config = dict(
    num_key_value_heads=2,
    head_dim=32,
    attn_scale=0.177,
    parallel_block=False,
    max_grad_norm=0.5,
    decay_shape='linear',
)
Each number is 500 + 25 x the weight over its row's rms, rounded and kept within 0 to 999. Layers, rows and columns count from 0. Numbers have three digits each. The size before them is the row's rms in percent of the matrix's.

# layer 3 attention query, 128x128, rms 0.1, rows 72-88,103-119, columns 0-127
123:469463496498558483526495518511492479516498496513521492504475516492491513501509485528458521466452487529549477481525525532503516526494518519483517498496487518506484507493450520558492514509492546476498463522471518480520471506491468536513553473484571538474463470467503485452481523514502507487508510497468488514459481470533527502526541523508491473476513514453510531462501455496509482509522
149:505443499502489501485525510542433525476511487475501498492571527486511483502520478484527441489512480530532508539537460494510550519499517533435519465491487526493518489495513504528518498492471476475468494489493541513486499521537526493500487507513558536499489474499504488491493516442486526465493470473518485475535520535468517489487491499498503521512545519512489494511530505471513553491490
151:549522496509499473473493470537483514522479508483473513488495524497539503548459474492468457501505504490559522501515491474533501557509526491518498494517497473490493524508475451500519557506455498513518488478500479523576466519491472491491505523488458536479451507481502482524514500435503464551500465499507503502529480521464498483491478473494474513535491459478523504490519496483498473517521
168:493473480566531530539503524514487463508533512502438477467557484492501531473479547499494500512501526477541494546482483518491502520485479524509510490502460489447529481494464492489497505468478441488509459465480469478473496514459514470529509467550464479505496482491526501521506546513496481510487490484531536549533507507500519483468512534521501492475479510479507485509474487481477517503522
149:490519489481540468487502491493463500514516495502516502476496486527513523477471522471563498489479505508483487533498465500532509532507467536464488476507508461463493477501481512499517478516472495515499541566547471499473516484505479524519518534495484500517490480457492516477487491488462434482524516533489523517505494519481480504504446459510530450466485533539443497511499470569493490485496
158:479518481486477480507539476475453552521511495486427494486520459521457518462473521459480452504483485523523511502487503506520499465524504490494517538468497537532483496493497502520491527521506530492466522508485515521491493465502515550501498523494500502505530487498438489520488521502528479508483454527460532474491493555569511476507506513491489527518443485476521469509484511520506521494540
159:513515508463426508488535447491484514535496483446495481526529470482539490487500451514557441503530500499472501494465466514506554520509485485515485483506480515473507488458495517475472519511490511518506508502464494475498456508466467479528512505476490482509497500519456480498469491505526521510503535521506535500554524494486491515549500493501498481474518537505454505477547493506480500533543
163:496555489516491547489515534505500510468521513462506499543501499521506529513487515482521478483489478480458506483568483510502477515490511539527519514498516528519500513492522512520480486471481506529516537472514491495525475511508474460517482518519445470474556483506545452540504475451509515530487486481494525482560480473545540515504492459486518490511515472516493457491488499456487454481508
044:520530502487513467477493493509476497509538524466516471531485479498531486521494490555508576504511490494489512475527472454501497542493517532479491470542460505507544510563456501533539437495493485464504515515540483506536547515535528476495468515470509499495467478499508509514476491508520525530540490475485518495503547495482498530506519463539527471508521511529501483496493509487505482469519
039:489495507529522423493532466498554463491520483446518480506474503482499473543517473521501551483489475509517470477522470480550504536472515527507513471491464499475521524559486490532516459505447469466504508516529503464499558527507550474498491480498497511481503494482466514525510506485530506508544505481522508484526478500471461506489504473529518491507503519483508498465503540500518476498519
036:534510472533456545517532554476509495559491469503465476535490506501496541487496524480447511518496500486509556495488522516542522438528477546469486531527509470502503467492484538487469525515485480507531504487460505494484494480492476528490550489494470535566517519506518512474495526495474489497488524491507498489497493490503526492470525477521496524504484537522528490555467507516516489522491
039:482499482500518481477475435534511485447552539509493517481514482507519492520519524516513488466515477470512499471509498452465488502472496534509510445480469497468533526491442500514552458530489473509469508513491511456508547507514503494475487568501511489507476442481489489531473495512514506505533476487489527509516529516481455538491499508499507495453503514541494475478500533477522501514511
062:522528499489498461506501478512534490473540511479518453521492489478510501502498472522512525492491454483499470475488481452493468542450505508498510464482508483483526500550465472513509456506502459463501520539590509494538540511547515517512467504481496489486480476501458514535537484486502535510506512478497506499509522501492475465476514472505532497506533511515497548448538509466497478478497
059:496510495498509508536512528543469507527521472516519515519511474499499502471520543520459526531539540521524478503494546484545527468513451481561473482499512530502500487536519473548495521512522501482515539517515485506483484548456480521475482503466487522502467496516494514478524491534504523494448508500474480526519481502554530443502505517498507489477485501495508530541551477519517458520483
072:507502485465502454506500526509529491506494496507488514501574481487509490526482482468514514502488460455480480547487482493489458491464471507487462497449511522478510490510511491472512473501524521491483538509497561509530496528519498518474437553471481478494474485512464504562515446490515516488528510537488489461503477455475478523486448511489500478522501500511467512467545482490494497528494
083:440510479538487479477506535531500531490517508524534509492518521482462495531499494475493490496495502526544492521556508481494520444494492517480479511461496541535484468528490521531513523504506480484533501491540481515451514500503487533525545504496482528494482432490502510481525521500466527504490488466516474510435512563553489453457516496511514497510472494472501517486470490471488501495495
114:506489484475532474520481511487508489516518504505486480491523504474493542516508503506508502428444458514494487502514509514498526529473527525462486491468503522487523512489475507499509477485505577471479496510454570495560482517503487512494490477496548509499452511476485477518488476486509500467553515519462487456512471445473502558527478500509476495484532505505467530471519475495516508517501
112:496491506508508532549477474493474516517510494506488499454453496539498501480479472514460484482471520509484534499536537501535493503522550510506511498529504526521470492450530514510503543501478565532516469448436503496489471515484490498516506449500539480508491506494530480467510516509525498488521491486507504489498561515518555526462493454504464515488518540508511486461506459478493520498475
123:501457503516464553507504484472483521566525459505477512522484513473457536497466492526438476519456511539542536459509550536504512506515526482473450511492493500496492518439498534533487496497507548510497474505444496514494498503471495501506537461496527516509484491495508460486476534512514497508510507526448508497485502478510499522546516512526479527485506494458505492465502472506495493516501
071:551485488471468517465540482468466470466509481536463484505554484459493468499512472511518479513485449460465482512517481482493536542499465512455539520462511526506490493518521518537541506495469505520475518488514503493482484513513499557496496506522574520517509456512493501509531495482492495508514476464485521475481523503525462526486493516503476509502509523485503493537504478537506496447469
075:465535466502515513498453524502499483536500514467484502509497503511517543550510508480490486490498466423531517452484474498507502552484490513506515515538536527492489507487458493490491511490523510521480505494460521462544482513435460488500442567490483525485467494507504483526504449483473464551481514490516513505510477517498485512497512486495494496521462456480478503501553488512503511502509
072:514485550539504482552492505475491519521511500477473481476496518493553526519470538465470515496497514492556534519490447559484493502462430518526524475494490488489514464532442492489468482513493513526468489446489470476498503511486512482488506521513481493481535475512527515545500464518507525480479494505497511547519513494524521494483487457509533477476497503508501503466505509530557489494492
081:489525451475517495488525484508506515498535526464516530528496472539526545496531558474570491462508485491488438473504463522521487490499531538521516489494505507483484512468484476472528492527518502509509514523503483478492516494514495513524461505515509488498446514468498495496485435502515473493531523489507500504549490537514474496454472498509531487470493498510436503536549530525482512526515
076:500483495497513520503515496527514506502508496428508487487498505528458528480507490426494466473485508532488474499499518491480501486495466471528485583510477498536479524483524508469461503494515532539463526526481476529523510485459478508511491520472493488482515486504476496545484490490530494505528461545470483453495480512544523505564501516504497504507444494491522476545527483493467485480517
109:498462523544459521521498477473472521563517450493499500518491520460507531469449482531455503521472537527531541530526478504482494486481525534511469486492511509502525515474499550499452525458486529486481480480490494486505519485525477476500559490491490493479495475478507498512502547466517481482495517534443523505493493460496495498547517523479490508476502518512502494430497494470501481498495
102:503543509480485520513544520530529515511473518511490461476503492501506490509521529480491541491495469455495532487509469482534456531559487530511473507480501552506455480516447498531539496483469551509497538493510516514514474531520490449497484515517477477470534526499558459512529491451505519507481528490496512490485501524523505525470497494522510486503523497485518475474519457526552467512501
093:474534507507506523523502512553506465515500513483454495511501470499495514482535503508429523515538504458480478506495498478494495510493518538455491466513486490471511477491504506508540537529478510480526502512516501528513529464546509504499526505499514494504495542507492479536476529532523515556471475412475545494494486501489479525487527497562511430488480500517520486494485473490529500503477
106:501543491454511454526517481532485456482537549530518494516498477519558474473471491496506516470518481519483461517516505498534515499511524497480508523501515512477496493534504510509542497494455457448467487535519490518491463477554478506516508509491480513472494526482509469500485533494501497515508542457525486487475489498518527467496502490459523507536547555531515510504519493451444506490521
085:481483518498507548519492487481543524493462497481485505507501524521499519517518510539463498519510510501509554461534524494500535527521484505496460467480494502543557535494570524516513496547507531498512476489503505564514492483465515491501476472534568493528467491529488517481490483516520529487466460496494496508508513520499461513532494455526452488510454526482541514520520504524510491499497
095:465520445503539466477513491498484466481529516544485501528489495513516494490448488482489510471504486522512502527496509497496516507486482479504541525488486476444499501550465500487559501502499452508477491529527501477483547459570485485503503560492473472484492533482502512531492511494456479532522526490512483506488525489501518508511494487437528504571538513519498517502514515479466509502476
120:490540468501515442486493513476472489509487528491484492486507470486537486484456473472543538479487465479477466516493460509486468506475520491501574459513502497469492490540488492481486515493513460475442469528518496491497495486576490531514519534520472474476527527476507501499494517466476480532524537492485511493492505480498512485479469495488553508524573512521484540489496495490498508493495
094:526486520530567521525537485491507536500479514508480499512479481466546515507500544535480489536536523484518548502452494490532543503539461482519461454510506465529537523480487531519489523525481494520494475470499509453493497507490539497459504460514541517518482495530517466494505485530510497516456479498508497516522459525506517456516510502508492473516480505474532521491507543533526480515536
087:496526456481533508505508509530500515481424559522471456454508483507543480498494524495554547491470497473474529501484461511489477516501478539507533500484530527544494526503476521475476517471509478524462484473526494485517469551535493499506510463524494495454521525481516499517517479474519457487485520501475523488492490478531517485494507515533498451493490493515492511484492508514541512446517
123:480492460527503550493476501516492493514516503493490498532475480520464530502506508530522482515450532522470558506543548527486514496510495522491507497463463528484534520476509529452435545499492539512521450470493495500517508482512502469498520457523522451461469505445503503484523488479507467483520525531462503488483513511504501482492506521477481501477492475487461518497505515483537517441487
# layer 3 attention key, 64x128, rms 0.0921, rows 39-55, columns 0-127
104:463464528473483501486472502533505454472501514520477472489494466477499457501507565480553542524528491450485544505485477532463477536493521530507496509490529494507470490518478492451514532475485526499517512510496493546492499466539490460506483521487470483511573520499501502523490493527474498489470475483483504522512521505503481510496511481456493485500519503506473446526539521488544537501465
084:458502537514451510510505529452480510496488483520513483524473516512511467522503491505500528532539479509535456496482486529421496486503504503502542563511497504474486528486488478506506509508534502510485497522487494482455497524537469487495539519509458457471473467461483502486445453510485494491508513494460507470495527513532491509464496541480490473521521483502543502467507506516482530458546
112:539506544466486477522496543499507531530542543523506490516490518490483488480498491469538496525515515478520502486490496506571538479458470502517501515471519525489485517500551547553565545508517526491475486527482489480490479480519553480489455501569482549492510499484503512490494508485483532514530511516535537496505511473532494505497499511482471489514514511507475486542482498465484524478491
114:510488506490520422515533499518478471535519495525482487507492506481497514504501459497501481541519527478531486571481479526492494532513511537483508549528547482508463522514450481508497527496522494527528520520481478486561501490457473470489487493516489510477484469484518540489499462499494509486523533515500473496493484516498476442523487475521489553528495447509493486520537514504531478541523
110:554498545502513549509548474490534497472467500491494443497514506496539518501480501486492520446509513517520526519545526535442505483511523494490519509508490516479500547543492501473536472503521513495446474503491492498505512486507479518488480477508539483456488492452516509519504531502492516482462486489574507516555537503487483487500517489484479456462496523460500476537500465521499499514497
117:511492529512538452501510503466503493518535517527507492492474531494511532463504486527555546515488433463551483491507457512467511506529461513487495507497503502492518491451538493445488519512489491520491515519524493538452524507522516483510449507472493500479489474497530492480507511507520480516506476518466489509528498493564461498460509477474499500516441524484488558460485496494471499505494
113:530480423495491484501488509503492522512453493542517442529496510523524499510536522493501486487488514460497467493465470454545472500529489511523488504471471508505489506491487421488500487504521540486482497463499508518499530442477494520506495526531467535499510456469462521499500514467513490477522509504461524493528528535551491547509494531491498502469478469492537515491505460505507505500527
130:439479499504449494476483449535503509530517511502533515494488478503527528535502443508494435511551490504470510440465519518481487483485520509496501490514511488470488505477476498488497470516461494507462525475503492467517467497492511509492459448461478548499503478489494530519500498504481460520474501519504541461496500498527544513515535503486446460485467500490490490491525487456522502531482
126:460524521489452502480527514478502519502551510473491504498501545485512552515508525503518535451533504478478508479485491500472522496500491532496502415469536460498526509472435497538506497498504481468514500530482518539494502511534473495491486466531497475484575520469504493507517500482531502497515499472476522499510471507509488491508471541502486481513547484490553459473476494479480502470494
063:541521503485518474439505500528503523461505534504537468520484468514527523560510496522500538509515484510493454475492475468520505529509474498471476473518475502451534491577501499533566468499511482477493525505515498486501506503504478506527510507501474475518493478478523492508428507529504506530487513492508516499493526524537508536505541483547527494510503488514507512487455469488516457462487
051:512497469516510454490530497495510510455505512466518491551485460499510485518523485502481547502501496501520511498529451473513497526510505539489465458528437477513527493547464500503527466525451484466500505497488511479529517494516528493498460546534529460516532497460484475487477554535477491522515492492500528494518512488506481533489484492527527487496529479478492504526489527509548438464484
045:456505532498488539511454492519498514526495472519494543497521525523478527504494467492471450494496508495501546556478525489495497480478484506516531487486514451429469527480534513504447489497497472497482451515506492512488518500451509515516480565515495537514487534528482499469457521500465493495512501502482502528539481510502507526487495544502479495500480494515457518541500507507454544537520
056:530488487517495505494511518524510523462533510478517495482521488482524509497494509510483509483489453504516450452524448493518505542504538561471489506535495496524519458547515479539543461519500457488523527474479486455520489486513527543474472495463506466566497493486494507476489526526479524500496456453489516506492502509482468532504499534534531507496480474508508500526456497479489478541521
055:548481457500488489520516519527518548454505524483522491527484441474544508495515479482521504467496485481506474458501482453507503480514520479478500499509497493511519508534491482500519461491492437510507552493502482507488513509521500539539504534499471438513457509478503527500483463480495474505478480474459487543501519513543526510514509462559528485505506479495438509517480475479524471507480
062:491498537532493514580502487545521509500508525532491493510515524501488499508519481483508535539513491490487529467514490520508532475485498496481444525465490532487473523506515536500531491494482466443526505490509498515477491484522510450502493515522474510524478558491448506439482494507480489525464508498477498497526444481488492491533538529491476504499510490494529493542447453504545521524479
048:533479474512574472520541531510549495477511511517474519504534480498526486461478498502504453501462509556458528487520509481571519503501527459499500467491564515523503485496499522482481504511461489508511501441483511492500502463441492512489521478518531498513497521475511465518555502496494493482455523490504504523502517496457517509513496485491483510471499474492476514498464492517535454502513
103:449504475486483510526460458488485529500489481513481487479484507512484494493492454520490509460460493493496526520538508514507503485529481460517528518508478470517453503504462481495468498478520473500476478501520490519486460549502520559491470452470474523498469483482488539543504523492508498478571476494455482537517500501512519552498497473509476474520527456465522497528486464479502535533514